config.yaml
num_hidden_layers: 11
num_attention_heads: 2
num_key_value_heads: 2
intermediate_size: 768
tie_word_embeddings: true
init_std_qkv: 0.0292
init_std_o: 0.0
max_grad_norm: 2.0
warmup_steps: 200
decay_fraction: 0.629
doc_mask: true
max_steps: 4944
dataset: "wikipedia_en"
Each number is 128 + 24 x the weight over its row's rms, rounded and kept within 0 to 255. Layers, rows and columns count from 0. The size above them is the row's rms in percent of the matrix's.

# layer 8 attention query, 128x192, rms 0.0702, rows 0-24, columns 64-127
size [ 94  97  96  98  98  91  98  97 100  95 109  97 108  92 104  99 100 102 101 101 103  92  92  99  89]
[[108 120 165  94  85 145 124  99 156  89 155 117 150  89 132 157 122 122 174 112 146  92 130 153 107 151 110 114 128 101  72 120 115 138 113 124 122 128 120 144 134  93 151 127 113 139 104  95 163 151 123  74 159 116 120 124 189  97 146 130 121 156 147 142]
 [105 142 159 131  94  74 128 125 130 167  87 128 129 130 106 126 175 128 177 144 145  68 175 107 174 129 129 131 141 103 163 157 150  96 142 126 135 145 142 131 117 151  95 126 116 125 155 121 104 143 103 100 153 115 169  92 126 158 147  68 128 126 112 109]
 [152 173 135 156 145 112 173  91 128 149 145 151 120 118  99 114 105 124 126 122 126 156 103 127 123 146 135 145 141 172 122 126 162 164 163 169 118 145 176  86  87 141 134 150 102 144 159 116 113 157 116 110 145 121 134 117 122 126 125  66 141 169 124 112]
 [118 119 157 121 155 107 124 141 149 118 133  82 124 139 165 106 116 139 106 126 145 132 160 119 141 172 153 186 142 101 134  95 119 112 158 124 149 144 175 154 110 128 100 184 106  97 114 139 129 131 146 106 173 111 110 102 106  91 126 117 106 169 166  83]
 [112 101 130 133 116 181 153  88 117 115 194 148 152 132 163 112 140 114 116 159 100 106 141 109 122 136 122 134 123 121 121 124 121 146 108  93 157 129 149  95  63 139 105 124 138 144 121 149 101 150 171 108 101 129  62 137 145 146 124 136 140 152 147 115]
 [101 108 116 137 181 113 137 153 133 142  72 128 116 146 109 161 117 142  91 135 135 179 151  98 159 105 149 126 111 119 106  95 138 102 129  99 113 147 142 150 135 121 124 179 147 121 152 143 141 115 136 129  85 104 146 129 117 113 118 112 143 126 140 142]
 [155 111 125 106 123  80 150 150 118 133  67 120  78 150 100 102 149 129  89 149 130 118 113 158 138 145 141 127 131 126 149 136 141 115 133 156 127 133 129 121 152 105 162 134 130 121 151  73 101  93 122 137 134 153 102 143 118  78 132 134 143 142 107 115]
 [137 129 166 150  82 137 144 134  95 124 163 119  89 137 174 120 144 100 171 141 159 114 154 124 134  96 131 102 158 139 152 134 143 126 124  94 162 167 107 155 141 175 149 119  72 114 133  95 104 118 137 135 107 109 163 153 133 188 119 112 126 139 100 122]
 [103 149 136 162  84 156 139 117 129 124 136  98 171 135 128 148 128 182 193 177 150 101 136 102 140 141 115 138 131 134 149 154 173 133 128 118  67 130 114 114  94 133 155 113  88 174 126 154 145 110 107 100 150 152 149  85 139 140 123 161 145 136 133 134]
 [120 123 142 132 132 137 154 132 146  94  99 113  90 144 141 139 118 118  52 112 134 107  79 127 103 173 119 149 146 137 120  92 109 110  72 141 136 159 110 113 130 115 135 120 124 155  97 147 134  82 115 114 101 135 154 143 166 176 159 108 113 169 142 129]
 [106 194 134 196 104 135  83 152 112  36 138 138 122 134 125 117  86 161 155 138 106  78 136 165 160 117 153 149 120 173 132 113 139 132 134 122 102 152 111 117 147 114 118 121 111  95 143 116  97 125 161 129 137 155 141  79 111  98 177 154 116 133 133 121]
 [129 140 173 122 127 108 114 158 159 139 123 131 154 163 113 148 136 126 113 150 124 151 120 127 118 144 143 153 129 105 187 143 104 127 140  92 142 138 121 138  87 146 121 129 125 113 161 177 129 132  85 111 166  98 127 107 155 111 174 110  80 155 156 134]
 [102 162 116 127 161 115 126 138 169 161 130 139 155 120 131 117 104 103  93  98 117 136 114 157 163 139 103 120 140 128 120 108 111  69 119 108 116 124 140 116 131 142 118 122 139 126 121 143 100 167 126 123 120 138 145 152 146 115  96 125 165 132 165 148]
 [150 122 126 134 146 166 104 122 144 121 139 127 198 107 160 190 148 137 166 133 115 111 148 136 103 127 108 119 118 117 125 110 126 149 141 119 136 133 117 117 107 115 124 158 103 134 110 122 130 100 130  80 148 107 151 137 130 184 105 109  91  87 162 149]
 [ 69 129 130 129  94  98 120 135 128 131 134 155 116 141 156 150 133 145 140  65 170 135 122 123 128 173 122 104 154 135 138 168 111  81 130 145 155 141 106 119 130  78 157 173  86  81 131 147 128 103 149 139 147 160 141 145 102 106  92 112 144 113 127 133]
 [146  92 156 132 134 149  93 132 147 111 144 124  83 124  98 102  93 114 184 125 134 125 161 149 133 124 133 182 139 143  97  98 118  89 165 176 166 128  76 137 116 136 122  80 123 112 110 116 124 119 155 112 112 150 110 119 145 135 117 111 111 126 157 148]
 [155 136 145  77  86 156 156  98 136 108 136 168 130  83 106 121 134 161 136 124 114 122 155 146 104 149 111  85  68 141 122 134 112 156 101 137 113 150 176 152 115 159 155 121 111  81 121 137 125 116 129 170 149 110  86  94 140 162 122  92 114 128 151 110]
 [116  91  83 131 169 127 169 103 136 132 100 131 171 120 150 131 116 147 130 150 139 149 119 106  93 139 144 154 120 143 135  95 152 124 124 108 140 135  88  92 146 110  90 145 105 113 132 106 163 138 121 109 119  75 115 149 126 156 123 107  91  70 155  96]
 [164 135 119 191 143 167 148 101 135 110 139  97 108  99 182 106  86 109 123 136 121 165 105 130 113 136 114 133 144 148 143 163 149 120 125 120  78 111 158 110 142 132 120 147 118 115 131 125 163 139 152 145  73  87 138  78 148 113 128 178 110 118 149 187]
 [126  97 123 173  96 128 144  97 123 116 126 116 128 118 115 157 123 129 145 116 125 143 106  89  90 126 116 131 133 151 224 140 158 132 147  84 116 144  88 165 132 141 123 135 130 114 140 135 135 140 114 141 126  99 164  86 128  92 131 106 148 164 129 153]
 [177 121 125 128 150 104 127 151 134 110 186 109 148 115 115 137 105 107 189 115 136 107 116 121 158 108 159 128 145 128 116 136 141  71 119 117 107 168  95 103 120 120 130 116 114 127 100 128  96 106 117 126 158 138 136 128 110 140 111 119 158 129 103 109]
 [149 153 113 131 143 116 135 120 136 117 170 137 175 112 168 119 121 126  98 154 131  79 122 178 113 132 130 127 114 131 117 112 135 125 125 107 143 135 139 130 114 201 170 144 105 122 194 110 137 114  75 141 111 101 116  94 115 116 142 136 126 142 130 128]
 [121 127 152 119 150 101 161 108 103 128 102 117 111 132  94 139 127 147 142 103 160 157 163 147 137 124 136 141 160 147 141 147 127 147  84 142 174 147 108 159  86  82 101 161 128 122 122 155 143 154 161 112  88 162 116  99  86 130 131 141 114 148 175 122]
 [122 164 113 138  86 141 154 133 114 148  95 125  93 158 165 122 130 152 120  92 162 122 172 117  88 101 133 131  74 131  93  61 144 124 123 118 143 131  87  97 167 157 158 142 109  97 118 164 136 101 149 117 130 112 128 129  70 134 135 120 157 129 126 124]
 [ 81  81 165 137 131  89 139 110 133 118 161 205 116 136 179 118 159 131 109 131 159 160 137 133 112 100 151 155  98 109 123 142 104  97 144 119 107  85 110  87 115 147  97 182 159 144 137 115 151 155 127 103 108 165 128 134 123  86 133 133 145 146 142 139]]
# layer 8 attention key, 128x192, rms 0.0708, rows 0-23, columns 64-127
size [ 92  96  93 101  96  90  94 101  96  87 108 103 101  97 106  98  97 106 100 100  98  98  93 104]
[[148 159  89 174 174 147  90  99 136 104 124 111 117 114 115 180 113  81 189 108 161 143 123 160 155 149  97 145 148 140 127 144  90 150 112 114 107  98 146 153  97 130 123 120 154 134 121 133 140  96  92 165 105 153 141 129 141 117 115 140 108 115 153 140]
 [156 140 138 168  94 110 141 119 100 128 119 105 101 129 111  84 117 134 154 103 106  93 134 102 144 136 136 101 148 155 135 104  92 155 147 142  99 104 119 138 135 174 138 111 147 108 149 115 114  94 119 142 170 114 149 155 159 108 130 116 115 133  91 134]
 [127 133 145 134 137 110  84 107 136 115 146 112 139  74 143  91 140 124  71 135 115 141  74  96 151 161 113 135 163 159 140 161  84 135 183 140 166 137 143 150  49 149 161 137 119 129 150  95 117 134  99 148 150 126 146 108 131 134 117 129 129 146 155 117]
 [ 99  87 101  81 144 123 170 120 127 120 180 152 118 153 116  79  92 150 124 143 117 122 142 127 167 190 138 156 136 130 153 144 115 109 160 120 119 176 110 161  96  98 130 138 106 129 147 123 130 125 130 122 115 158 107 149 150 122 132 113 116 121 146 132]
 [ 91 138  87 131 166 156 130 102 130 103 176 117 144 163 131 108 136 124  90 135 112 168 132 127 144 140 138 135 129 115  99 150  94 127 117 137 143 140 170 103  95 159  89  95 113 121 129 125 139 161 140 135 129  92 133 179 186 158 143 139 123 115 167 110]
 [146 119 141 133 134 172 152 160 135  75 116 149 146  95 106  97 141 141 178 121 124  96 139 148 158 140 155 115 137 103 120 130 128 126 144 125 124 159  75 131 184 134 161 126 110 112 144  86 154  93 102  62 138 119 107 120 145 118 113 105 149 128 124 145]
 [183 115 145  86 106 109 149 143  83  97 127 148 110  92  80 109 139 174 129 100 125 164 136 132 124 111 139 128 113 105 122 142 107 120 139 171 110 110 106 121 148  98 185 127 140 122 162  90 127 100 126 108 127  98  76 156 107 151 133 133 119  98 134 127]
 [120 116 144 142 162 147  96 149 112 128 132 101 106 142 110  86  87 103 146 174 111 116 131 157 121  64 191 139 105 100 140 119 150 154  95  93 138 146 115 131  98 166 132 122 151 105 126 143  86 171 178 156 127 135 150 137  94 153 124 121 147 161 122  99]
 [131 140 141 131 144 152 141  91  95 127 150  87 183  84 134 159  88 151 154 135 109  84 135 153 116 142 154 161 122 149 112 104 148 144 147 145 130 129 113 134 122 135 102 127 136 166 158 115  72 119 137 129 129  99 117 122 148 108 116 167 109 126 171  99]
 [109 132 131 122 119  97 117 142 125  97 122 168  83 166 123 141 154 151 160 127 155 122 144  93 112 124 157 159 105 106 146  82 143 136 131 119 150 123  81  85  88 132 119 147 137 143 130 144 148 148 100 140 141 156 155  97 103 127 112 119  94 105 147  81]
 [125 169 127 149 159 114 149 112  76  89 123 152 148 113 116 128 128 123 156 144 138 101 124 133 131 111 156 150 112 155 189 176 155 170 151 151 140 126  83 114 117 133 147 148 145 105 178 157 159 156 119 154 123 134 138 122 133  75 120 161 111 125 140 131]
 [ 98  89 101  91 164 132 132 134 136 111 130 169 110 102 172 101 139 114 177 111 140 117 155  75 152 134 146 154 131 149 145 133  98  64 167 148 136 113 123 148 110 103 147 182 155  82  99 142 159 149 152 127 100 126 112  89 130 122 118 128 112 139 144 131]
 [ 86 154 104 127 125 105  99 124 135 159 117 122 165 144 134 117 148 106  93 137 142 146 154 121 157 101 115 120 119 103 128 118 134  88 157  95 143 142  99 123  89 105 109 137 110 136 117 139 111 127 131 143 119 158 166 108 158 177 116 149 164  98 113 134]
 [115 162 133 115 157 130  78 143  81 142 153 115 128  94 130 127 140 110 137 178  85 136 107  68 110 159 170 113 110 148 144 117 133 208  85 135 125 124 133 142 137  95 114 108 124 125 110 115 147 100 118  98 130 167 138 136 146 165 135 131 111 130 160 119]
 [ 93 145 133 149  96 118 142 112 119 126 105 128  97 136 156 165 148 181 139  79 148  95 134 116 117 146 155 115 156 196 124 130 128  86 119 150 135 125 110 121 131 115 131 175 123 107 114 169 128 107 142 146 172  82  93 119 123 159 145 142 117 124 148  54]
 [ 96 158 161  92 152 148 117 145 145 111 145 154 116 118  97 128 105 135 108 130 151 152 117 122 123  97 148 177  91 116 103 119 135 147 108 107 152 153 107 140 141 130 118 110 129 134 110 105 143 151  83 127 125 146 131 136 132  89 124  89 143 144 129 141]
 [184 136 139 130 125 139 149 163 112 172 116 133 126  91 125 130 109  91 131 150 178 132  95 133  98 175 111 144 138 112 114 130 109 164 118  75 104 115 118 140 103 149 146 122 135 149  93  99 130 133 133 121 159 142 112 143 126 139 140 137 115 134 110 113]
 [ 82  62 134 135 150 145 181 154 154 104 110 172 101 110 159 122 110 151  99 144 125 103 131 144  83 137 155 135 136 128 104  80 126 140 129  97 135 112 142  96 106 132 112  89 138 120 128  93 123 108  90 149 119 117 162 133 156 170 142 110 125 121 115 114]
 [134 156 136 130 122 143 176  73 100 120 115 125 153 151 125 147 144 137 175 169 146 145  95 109 108 119 150 103 126 118 170  96 135 150  93  83 102 126 118 149 155 122 124 154 116 134 168 145 118 104 103 135  79  81 165 112 136 126 130 151 141 153 112 186]
 [ 79 128 115 171  90 164 116 141 105 119  87 128 133 129 135 103 129 112 125 149 101 154  73 134 102 143 154 116 163 135 154 175 157 110  99 120 136 145  95 175 175 120 106 140  98 125 152 133 161 110 117 160  91 121 153  61 101  88 106 125 125 161 170  84]
 [126  80 105 147 121 169 135 152 160 119 110 102 155 111 108 131 122  99 115 132 131  98 126 167 155  95 136 113 140 135 122 158 150  97 122 108 122 157 146 112 116 133 146 110 141 169 140 127 112 108 115 120 137 112 133 140 141 137 146 143 154 145  82  98]
 [169 113 145 154 158  91 163 114 117 160 134  92 144 111 134 175 104 133 112 144 132 140 139  99 132 137 133 111 163 118 110 137 139 136 149 135  74  98 126 147 137 130 121 135 105  81 164 116 127 129 118 133 122 128 114  89  91 107 122 153 100 119 118 156]
 [113 120 133 143 146 124 137 139 139 107 153 151  94 135 138 112  93 109  89  95 103 163 155 121 126 167 136 118 157 148 119 127 104 109  77 120 112 149 125 154 114 128 128 118 140 160 116 161 103 120 102  63 115 128 112 139 156 104 136 125 107 139 143 145]
 [109 138 143 120 108  97 122 145 140 160  96 126 152  95 142 116 149 146 150 116 114 174  80 118 115 146 151  99 111 121  90  85 130 138 138 113 137 100 113 163 152  98 151 117 146  92 135 135  94 137 109 156  70 137 120 108 139 118 146 124 160 120 125 103]]